Weights of a small GPT-style language model, trained from scratch on English Wikipedia.
Size: 14 layers, width 128, 4 heads of 32, MLP 320 SwiGLU, vocabulary 3374, 3.08M parameters.
Architecture: rotary positions, no biases in attention or MLP, tied embeddings.
Training: 97M tokens, 8366 steps.
Each number is 500 + 40 x the weight over its row's rms, rounded and kept within 0 to 999. Layers, rows and columns count from 0. Numbers have three digits each. The size before them is the row's rms in percent of the matrix's.

# layer 7 MLP gate, 320x128, rms 0.112, rows 201-217, columns 0-127
103:493481495503454520542516555458459535469539557533502476514480512476455529538505485494496532437492448483431529445453462459548476486464508556488453493556483508426488434468490476443520433422504389480545433476484502443518433475562523518545557504456569525546561500549479469503508478518464513458537405492474526545503510438535554545466576507547554515516476592480458483478511483547513470500571
099:541422531523499485449582492509537485568494470532484521493414500453443468558493520467508549471457478509459480530414503492460497461461562510493532532552499420495509467515494478569468525466528478552520544535431505535553508497533487528496387553485429428501465488499496479459526576490504587467467495502482500516483557476507427567501409527454489471506472505489491545525535520440454540452583
094:507437501467514453495466486456501451547502470474431520451581522420535477547537539451554474483503499475478501513490518533497471497498485495466499480574462519527516510485521473551563508485517452553486473490533508501514539407483609524517554510467505583484550526493549472506440558513502384620573491419482481460461493497547525476553496444505493443517513482533488580564533473555524531509478
102:510486553566471577431513426483491494516536525444548491543525549526512490475547556526515481493508480448536519514509466508531498547551516487497522450500476559408556523543480471469495518498491462525390499567487494485500531473447500565527486460497532556482496474474590507468508510503444499554488451564474537519552441495578432402542461499535457485478505517535540553557560487434515498544404
115:447445543508433448507485566508435467512498494543560460466545507502531579437450533481487490457490475443444499531515531516470478476448542512488548519509500467507509490472615498452542503491509464462525549480532483557499505546568501486458563506569464577434490468522518529517498554508473487480454497499483469558541445508444372462483467464539517518473416538463466524537558468431479522493426
094:508519514560512551431527527479465434524471483575497542557469481546479486489545456446425473524479475538551507516460466549459475503514501534444545571541530519507498511604512472436494445517505535455540526493537539513498506505479467512538422533478482462428469480504488496479524513468481554463457480573516499446576501502491518503505594394427463558580464551437529515557421526502474506520507
094:538523467486396480511459424566547446491565497500520504562563507473543545482436544542529533492561509557523565498525411499601453466573485478440548506410535435452510478493485426452501496485492507490536532484518489451568453517455465435496481499475569469486406484543474528530528559497544465415508489480501501518504492535517496521497456482486509523493538497462515567512555497487482530526531
092:492440500424509488502530464427505501516493481573529546541555476517495473405457506556478485469487478509528508500522572437480503502540535484461475527481459529516442572480449446473541482482478487450489526502551503436463558549463442481539479496471508507563574510442450482564500585495502520449518437506520365526496497477579520537438512478491564507423446470516534536463476491503451451544515
099:513562535521542517485423451487558608530499486494522497456437533521483447493460530546550491482451530475456434480515447476559575552539532555471501494495451447509478456500603506463463510457480527470514449460478499437466520497538457498482504526500491473530511501530563402518493479492526484521497501531516479568483539436476533492489395540399495564492449523491502437564494480517437555551482
104:448483475365484525502479438533479504536504484498451488478481505527525474459463501485422526475466481529508487452541536503435491588519526502494537522479453511487486459514482552439504486539497522496465479426473466501484541510510422462592439508501504418437523470523487464513484477421441512473522579610459450451524472451514532545529486489496471559441450616538483492517437521523512485515502
098:543507521503556456549543494556484484469561483449430507543526534416522461507508540379458537529485454487471488507491426551507524439507470583472441530512504501484594537450519536463490561514486490547541536491542417511508556479544537546563539465503529473457510488515473456537544497500506507465489559538444543527522537539526475459441482484536484432428428466499480485463475513461515543504410
098:475526496478512563500488504502501501495467506492491453526501489445432535514477573488470509468553537555456589512582575453501523497519564448508503516531493517466536464502514566463533422551497477508405482466377504511420510518501500533554405594483466455542488523479596531472506456478526532502534452472443494530478502529551523507458478477586476506484511499467460580526493527470501547462525
095:546426527535512475528468440454515490546505510491486534428489464485431591573502477492508627477479498464465503517420472509524539527507552532502599459426474493504464447585551509475547514443475464538438474490493526511472467548517485519509497536368518521568521517507523493456420509475507497468524528422525531490548490485463482525531496574519499504510495517476461464474557556481459508505540
098:500501471517453539494482474480566515528490494516528539499547489546476458419496440500513461473531535531506495523557498471478498472445553479476440537503504541537528554545549512538599506500541552499510559476555582492551445437596424435531466490461543533547524506458498465397507478477496540492445586527498465509455496535434529457462499469457502407481425466453453492525468447456484519494504
106:510526521478446515427545555491427522500480517494423482432510515477494489525485431477512480498433484495496500507486529459499454484557487527512494482479533533493429517430447598577497543569524445523426525471529486509426540551504544482475598468469523480489534526526496465462547432411482425441519442413485516559481475491538517472449553467511527554553524468545482437455520500512462485522472
096:419466504501521429552458521518401552442552486470545510457540496535473492529463401505484440557532544515462532483449424533535493479485491466463565515467491445475561442501496560501405412527444524440496535497492514509488478543492472470488487594529512503571555513541521498498498523480493461463493410517461505525502483525474490508513493486455468534519534475537466448425499529495604508483557
095:507589451490432487459423490515474449549496470461509535550478470489479495469493534460589471540442482516480465557445452480496544542524532457481462457573470532503516529490476492447513483511544460469537539496522492564538495430512484540523543491564509425497523526485542545485487523470565436486551477483573471487457471436581529493470537453511535569585525458498560547549471438561435466535506
# layer 7 MLP up, 320x128, rms 0.109, rows 201-217, columns 0-127
101:483507498431573539538537432536545500475481401487522534540478479507468432539474510509552475498541535511497495470542510563502389487522569475443459482493497588488521486480521491462479532499466432458532520474509518530486486514477476410512453506503434434451533465532558488485530511458402510556503508590500537558600512524437546485461507501479465419489500545452448528517455478503455509485506
112:507470548519470477517421501529505521521510533442480469464530508481482504466465495517487493503409529418467439534450453553519526458545488477469537550534460526528459530558588551482466559437465474466547451474487550527560487498527524576460610527571534526511527505536476549573517507544511454489496488559508522484450488525508564457551577466498510546509449508435458508502450497443556482535419
097:510532497534487511455468537458476490556513576435549525478478486430475525481501502485436517456540501517505488521438480548496470496472445480495511494530503514495436510494499534530543512505438516488460439536594522569457551482466482540438555409471410492564531513452518458449471540540604540514483504551527572524504564502486478511552517495460533475478441502561481549573513502616494571494507
095:456584439448537518448524583508507521516530459523549530444486486499483567576478497498493540519482483471525490463512472482492535512496453535563523491475547423551450432501555419505516528463549484530609463422559447419519496453472551547558518508545568533484544527486419456485585484485533445506548497478468513528443513541508508446499511492493492539540516516437465474498503460443494488537518
106:503422534440538470470467537532439474533484546484561530482503513508454539538423533426449549450491502547509503539507501469455450466466543477472569516518519520534558479514576492541485481509509527495464440464543544495508518403562492512553445481652523511447515477446461502522487447514483470429445550463492462546462505535534552523495487461460528473429475509536498535546479556519467479454459
103:514475514541472522434510533472459517473427499551477540496508450496535423429444445437518486484543466460452518477430480539547474462443493553488539528484501525475448503517444451462503507536509521488473405489502533452551515542483562453426500512509491455457398518544424552518535463566469504485472495474521531480518494528498550507434449431536522484542481462461482464539540560623450495509512
104:489479473525476535467480485498522371524551471459438526515509507495484540517475527527463512438497515496507530428589553486536467469591529465435533495477572483481583526491483480427571483526460547524497561591555531500535464545489496464503485490512620585543503474496465535489513536487492528429464542495454480550490528539461478423520475505475510474463478534482529429544474484452462498525535
091:548512551475511505558479498520501502478570503521446520468509500449508506475448456476528520526502503448499449552470483582479521536476463519536509450533502463506570514552507502562490522516409633546527542484441547519569495470454510436475493469583534486505555463473480490505578569517514445564424577412457533556499511475476490514448539489539505521481496554477527487574485444498482554460507
093:544520505413498473531494469518544483579443460424502531509477466514512471546510504491461457428537511422519472480569593438491485527468483476460452588545530545524542556489500436525467499548513458489546476460564496531491537428525510487588530433402545483497558534492482504505523540537460471550489515467539547516492428477505535461460542551568449493487485500536537549500469482536532436504464
102:485500509564491508505492615516530523486487487508508495506511508486460511535460488567522535539525451476497471505409467571537415474469525465502480473553490449514492447488413528511452459528492521528598514467468440471499399496538536489477495566532453484503532510481454466460579517468521501493497545490519473473477520517482455416457542572383494507538580484482457510445438552530526515568474
099:457503453479520568510564508455526512487387498515524503479500476504475543439516522491490430501501520513515480597460565518445434491483479487533473525594516477461497509414498595546505561506497514489494470453568504500482502502547528494495436532520484549443555507591463454497430494540417517487496556500491559491505472434442519505544533445500455558525513489509528536513448536597481440498533
103:486518447466477481516518590517528520483439524535522610471508516461545455500546519521475460424529524466512480520456500505434415526493390520488483428493430553523528490448477496468514523516519527463532539485511491506568431530493481561471498464462427524491486494529495535452486509430396492533547587514465557527488449521481470519511502418508490443507450473508577432501459494508537489476439
097:484492403512502465423426455451467517588509496456542525486543448538537547514481487458451459532478446417513435476424497495503555579495459475534538524489539452501492477528544494572458503505516485480460448492547565475463564486508478475511498547476510577536518481468467519531415476487550486519480485406579525476473497490510586487493513542495517564479493510472499498561564515525567460465555
100:515419458550501449456528538504511508490492574487547500466459466452580495514577476459478511494576523459472571521560447511466512434478537511543487499559476459465463447536522547528503440470530492471487555509522526541531485487545535523524474529541537513522476458387491491562409444522538499535496547534491524516443506525550486435462522514622480450511451529488457485516503427521492483455434
099:518535532489482469584466522499507501469462523503508545551494471486503476463494460515570542493476441555494458440479458408509476523537539452529539497497480517527484540492489484461538528533519523543470510504460522487538518476525528517456458472478483464424525608485506555522561481450551453561467487499549479610557514535559564526540442517482466414556587483429512474487497493569490518606547
097:507476513499518496469519487439509492495497455472441481479461507539521549557457449477415499499498472535496506547492451604499471513508557499550514424458527509493554510511541518409553493491522469498472490566467533529551428594540511487487480429494468441481463475462525491487614450573486525460470485531533536454534544499531530517547472561498502515523474450463554554482527485627535535452449
094:442535497508533489446445528476486529501549548522514513521480494504414566488576513516512468465531459565505426503474477541558473453494526535483511528513547465454440532501560515503483495477526493512645542475451540502520499475541480590460559485461458509545505443549505555519551485498481522478528485501493601488498477560489476417537436440528566527491518531522486453497448609467507457509483
# layer 7 MLP down (transposed), 320x128, rms 0.0638, rows 201-217, columns 0-127
100:458467574477479498507465422510445516497435465555539480454505498493457457530449521524392486538474533512570426559543488505494545471480539504568480533489478523496549544512517459497543490424535527514533541489489478538483495499461531456493504425475469458500527403490453392509495509460593496542431551584523471493516510456501555508479473503463481492462487550511593475528422482544471531527496
110:464488512496466480415496487495417486521467488413494376479528499571488481499511522420506470472516534436540454530442459507490547460491535485544457500589441488537419509449487596502506438451529525583528497424476489472536497523520579563453472545493489562479561441472513514575460560581508545503485507494444483514499485459487470471536492503499506482472530508439499488492495503508504452522483
095:419508503525447492538535494489515540448512544419506445507531461544442494475539487537505503483438488488581512462511483491509504428470472494545487493477488546416472476492462458405438537412511513519505547491472521509498456557503555480546521510551582470472496467529490524488519515487471491479432462489568462530541481535498537520524516517499404536488543556470474493443480627392546509562497
100:535445539570555506439474453479472399526481511544461493520484523486471488527510482398432487511466521472513458492397557511483490499539502493520451540518513587490526519492530566473533454562497482508518466479453466547492538526470474521480493424475522545432483478560542529500507580444497431549540475513550491465488552432493505452459532610514523547450466455464549509472502479513548573498527
111:465487502510442518540463519443461498492408486487474483500540540494520477419511500448477465517435469503447492470494569562442496429431520483496464554524518496497488485429496510479490572500535477473532536455440484525454493483489551476449541503556467511437427500480519499538559511529546413496587469515564487536470444460486440411539469522587480542433491558537460502487467516442571541484493
097:580475584505437466534498466491490389478446516504529508489448481524481494501505480438466527569506485477457526445412494527590539509514454475492446533496565498486488502540478469521424504552452509444458417469465510473485575478471485478520523485473411499483503489477481513525412405544481459475468439474472437463507477502509485511477541507476512515545553472406467444500469516532524464558557
099:422500517538545516486512480407557425569519512442454485490602548483474598519546441467462494460473442470504420456539525500495531446565477427468506438437572520526456459497501475507480520534491567488487450529537512527481465506479500469503479454514537571518528476469542502528455512486506488490554483495450450451496450530436465458485552480526541525515500525517503411538516560428493514439500
090:601495513521482533475495521488541547546475494478438514431501461529528498519487534509459555563553504522485480450491490446459508471506540510518527487462631485516501453509535490528484467503520504592468465462487453428512552449569382492509443522507567448545454523471502493508466481464480585466550504607539482499502471473429514464503503424472430462498492515503481512488527594468490496489488
096:552494516433437450413563482486485438477538434517547480499546496491492566480487482476474432481467452552518495471540546494449441520564447501465536528459563460522500554538464455507528477434525550510521477477477483525449542465470448365519526490474494520461485541491494513530527512543445542450548479480493588470478540414471537504492561482504491462507542510457537548497447501509496420569543
101:476510482493484512544510422528479541501495470512454534514515467436514484518580505554478510478490567466495529487581483461502610521481496495463464558492498519473621529478578447526540513523495589491488507483534514467578575526465475505511500555496547456499508532499532529501540506465521532494496484501497492549533556484483553597468472473589489480583453540531525574547439533410536543475530
099:536501451568501466474568420546519572531539436498599412523505468514472491426509482464454413472486531461452472541459477507439410506511569537427481551456529518491483538396555576476454512506540532491497478503487459486512465500538553510487481507490500464513469544516496476429518539444481480553457530449512544538540498534554547486509478552482560524473498501483509460474478557548499497493558
097:479471543501445430476453534549460485500515509563518576509550550506507459511518538440472506480472432506544488477406501490490499551482467561542553456413510519593502527482422607480556551487454450462601527445475532447470525504435507486517479445537582500499513499484538497561478453503553499550482510505499509563459482517490550499489592488526550461536505510527496463537517480510516482467448
096:441468440534530532432453537460518453501487446518501493454503465450464442493498491435543440523457482555501524508507532462583437545451411527521419414439496458489538500487486452498466503500445486473490549523505551465504510524545477486386473457414507495491450433516502455425528461433466530549506504448518523511523490446517477472477516521500534577519521542521536466463507512439564442470509
104:470484439518490539473478492540503467565481598505594466494505463449560534530494489516558491570498467521527528482480500569477467456517452501549459453480528498499555490511476508564568485452518508499478550384529540490453478553511557559508467509475545518491497458531517573530530527498440476527423537552514527571476490505457542484524514597503488464538449452426544456571479533529481471459567
100:514448525518510538521516523496517504491443510435502511519509511556550584485523490432504501485550478466527476409525527492600548499450491525513550462493471487480493493572424474457561471469543498510538538455474455480520526465540437490532457566555506495473499465536497522564534455534410548545477580552450484466530569527428513494554413503499590527507491473492540520492496490470534492475614
098:497482501542416521471507464484475471474540551496539514583463457453559500467490449528482540461474569566479511493567532391482517481423528510492532523490530536495507511526451530501425494549463444553515490499515527473497607541530474566524470537450491517530522569437529540445532539486483515517526440554536526468469520433520465483453494467523492484472525481558490587599498488447464461479569
092:573536445563440483505426496509452412491468435507468493454560509513457514531473543430467539464452459597375604522515474439589508511517528559527485435542494522435511470484440520525497512485470551469521494529515543532527498505487496456555504543535505450440499480470437492516491464460545442520517534521477514497448501417549524510549505561496502534526539538478532519501499469501505539513497